Weights of a small transformer language model.
Size: 10 layers, width 256, 4 heads of 64 (1 for keys and values), MLP 768 SiLU, vocabulary 646.
Architecture: RMSNorm before each block, rotary positions, no biases in attention or MLP, untied embeddings, normalized queries and keys.
Training: a variant of Adam for these matrices, 141M tokens.
Each number is 128 + 24 x the weight over its row's rms, rounded and kept within 0 to 255. Layers, rows and columns count from 0. The size above them is the row's rms in percent of the matrix's.

# layer 5 MLP up, 768x256, rms 0.0551, rows 5-10, columns 128-255
size [ 45  62  42  61 240 259]
[[123 104 149 119 106 148 127 114  51 147  95 140 157 132 182 160 132 109 139 164 189 129 127 104 166 134 130 117 130 121 139 128 134 123  98 107 126 121 146 127 121 103 179 107  93  94 120  90 107 104 105  98 167  92 125 151 139 152 130 123 104 126 186 113 118 128 108 142 143 138 104 137 114 137 127 151 129 144 109 142 154 110 143  99 115 160 125 132 127 139 104 118 135 120 128 160 131 193 124 121 104 100 133 119  82 103 123 160 128 112 119 156  96 115 133 165 122 149 143 129 106 100 135 148  95 132 183 136]
 [ 98 150  77  91  83 132 114 126 129  98 155 121 114 136 106 135 123 128 151 104 107 140  87 115 122 142 135 110 105 104 120  80 139 131 146 150 138 122  98 129 147 115 155  97 128 153 146 164 134 137 117  55 142 182 140  83  92 107  81 127  98 172 140 127 130 106 106 123 156 126 138 124 134 162 126 132 103 111 153 131 116  96 122  91 208 109  83 107  90  96 110 133 131 137 160 142 146 111 117 109  90 162 130 140  82 172 143 111 140 137 161 116 172 126 143 142 121 160 143 135 163 123 101 145 149 104 138 136]
 [ 86 109  96 111 122 148 121 138 135 128 167  96 169 122 150 132  90 143 114  89 101 151 137 148 141 126 129  83 158 134 137 143 125 116 140 151  85 127 142 149 111 113  98  60 127  99 121  99 124 119 142  93 132 156 104 104 119  90  68 134  74 132 131 106 132 124 146 153 137  88 155 148 130  87 103 116 125 109 134 106 121 160 168 171 151 179 151 184 106 117 146 135 141 163 141 157 132 114 118 141  86 126 129 146 153 151 159 132 141 144 133 121 181 116 111 137 133 141 142 117 158  91 152  95 112 133 137 146]
 [147 137 117 154 144 126 138 126 124 131 106 121 161 123 116 123 131 142 134 164 143 124 127 129 141 126 109 124 120 135 112 139 119 129 112 114 164 117 189 132 139 147  95 191 114  94 105 123 122 115 137 186  92 126 136 174 138 178 159 113 139  95 114 103 148 144 131 101 139 138  91 147 159  97 112 147 125 107 105 116 113 141 152 143 107 117 216 146 169 146 136 105 133 112  83 115 125 156 132 123 118 116 124 114 131 121 115 118 111 131 139 109  59 119 128  99 127  97 136  85 144 144 121 166  93 145 175 115]
 [113 120 118 156 162 148 135 109 157 124  79 103 139 147 101 107 148 139 128 122 169 103 152 109 165 111 102 145  95 122 122 174 167 154 144 104  93 120 156 150 142 120 159 100 140 109 100 133  87 110 104  86 100 136 133 156 123 124 109 169 146 122  97 136 122 144 141 141 108 157 162 137 135 119 105 159 149 140 159 127 119 129 144  75 116 117 161 113  85 128 123 122 130 152 167 119 123 157 124 105 161  63  84 127  99 124 102 110 162 148 142 133 115 129 105 119 105 116 125 143 125 118 111 107 117  92 141 133]
 [109 150 159  73  79  73 124  80 154 132 140 127 141  81 119 148 126 123 119 118 161 150 111  99 128 117 104 173 109 165 125 143 155 143 148 150 135 120 113 118 117 137 136 146 152 110 161 144 123 149 151 152 141  98  99 160 126 152 111 132 146  85 149 138 132 163 130 134 100 142 141 136 119 124 110 129 139 178  93 168 116 171 173 135 136 172 119  89 159  95 124 119 122 109 146 124 126 131  89 159 129 126 135 173 122 122 137 145 125 170 145 150 157 140 116 106 109 131 138 105 145 110 142 136 124 123 102 144]]
# layer 5 MLP down (transposed), 768x256, rms 0.0304, rows 5-9, columns 128-255
size [ 43  68  39  53 265]
[[157 131 132 184 107 138 137 159 117 139 142 131 168 126 105 111 146 145 143 121 124 112  93 150 127 170 118  95 118 127 150 100 152 146  79 113  53 106 114 155 154 137 108 106 113 110 100 118  89 139 159 160 136 116 128 138 119  86  98  81 135 106 156 124 110  85 120 114 104 100 145 154 121 130 125 108 137 130 144 166 118 142 166 115 133 113 152 178 121 136  99 116 120 133 136 156 141 130  91 109  98 153 146 132  91 106 174 157 164 126 123 105 116 126 160 134 195 112 121 107 142 142 117 106 110 133  93 146]
 [168  98 120  91 137 144 167  99 139 133 124 113 113 103 151 131 128 145  91 115 142 153 122 140 161 130 117 145 115 162 144 178 129 130 112  92 101 119 133  71 113 125 146 146 151 136 129 116 153 128  74 206 134 126 140 137 140 122 143  93 153 124 142  95 164  80 187 100 134 163 126 157 115 128 139 139 127 101 126 124 107 130 148 149 130 146 102 163 149 146 198 105 133 112 131 125 129 165 126 101 156 117 105 108 160 100 118 109  73 128 131 119 133 109 125 135 121 114 125 132 136 119  89 130 114 126 104 129]
 [135 125 132 148 159 111 139 128 107 109 126 117 137 124 142 124  75 137 119 159 126 154 112 159 122 124 127 110 122 145 139 139 131 163 122  77 156 125 154 158 141 139 106 115  92 132 114  95 108 156 130 124 156  65 110 143 174  86 159  92 122 116 152 105 130 170 185 121 107 120 119 131 109 127 148 140  91 163 148 120 140 147 186 118  88 128 116 120 103 131 157 139 126 119 134 146 111 148 146 126 144 128 131 124  98 151 137 113  78 123 147 120 111 147 136 111 121 105 105 108 130 145  73 133 123 120  89 108]
 [ 91 140 166 134 137 121  88 146 118 132 143 151 110 125 104 143 116 133 128 114 123 111 145 146  87 115 127 136 122 130 168  92 156 125  88 162 104 140 111 176  99  75 107  92  90 168  87 117 161 111 142  90 123 120 158 110 155 147 105 140 119 150 103 141 120 140  88 147 144 115 168  92 128 122 131 113 173 113 117 108 175 146 105 116 123 111 137 102  94 127 113 155 111 158 111 121 123  75 135 120 108 150 150 117 131 111 117 179 146 100 112 154 143 147 115 122 162 128 157 143  99 152 162  85 147 134  94 111]
 [141 133  70 126 115 120 117 135 146 127 154 169 113  84 113 128 112 108 115 149  71  98 110 153  93 166 117 147 142  74 137  93  70 113  77 162 150 114 124 106 106 123 116 147 149 156 159 138 131 129 183 139 139 118 142 122  99 142 170 142 114 143 148 147 123 100 113 123 138 118 115 130 138 116 163 115  73 114  93 104 121 110 100 118 145  96 115 111 113 114 133 142 136 130 123 128 177 121 112 134 120 145 116 122 162 106 152 136 141 120 124 102 157 131 141 174 130 122 144 166 154 164 153 137 131  89  72 165]]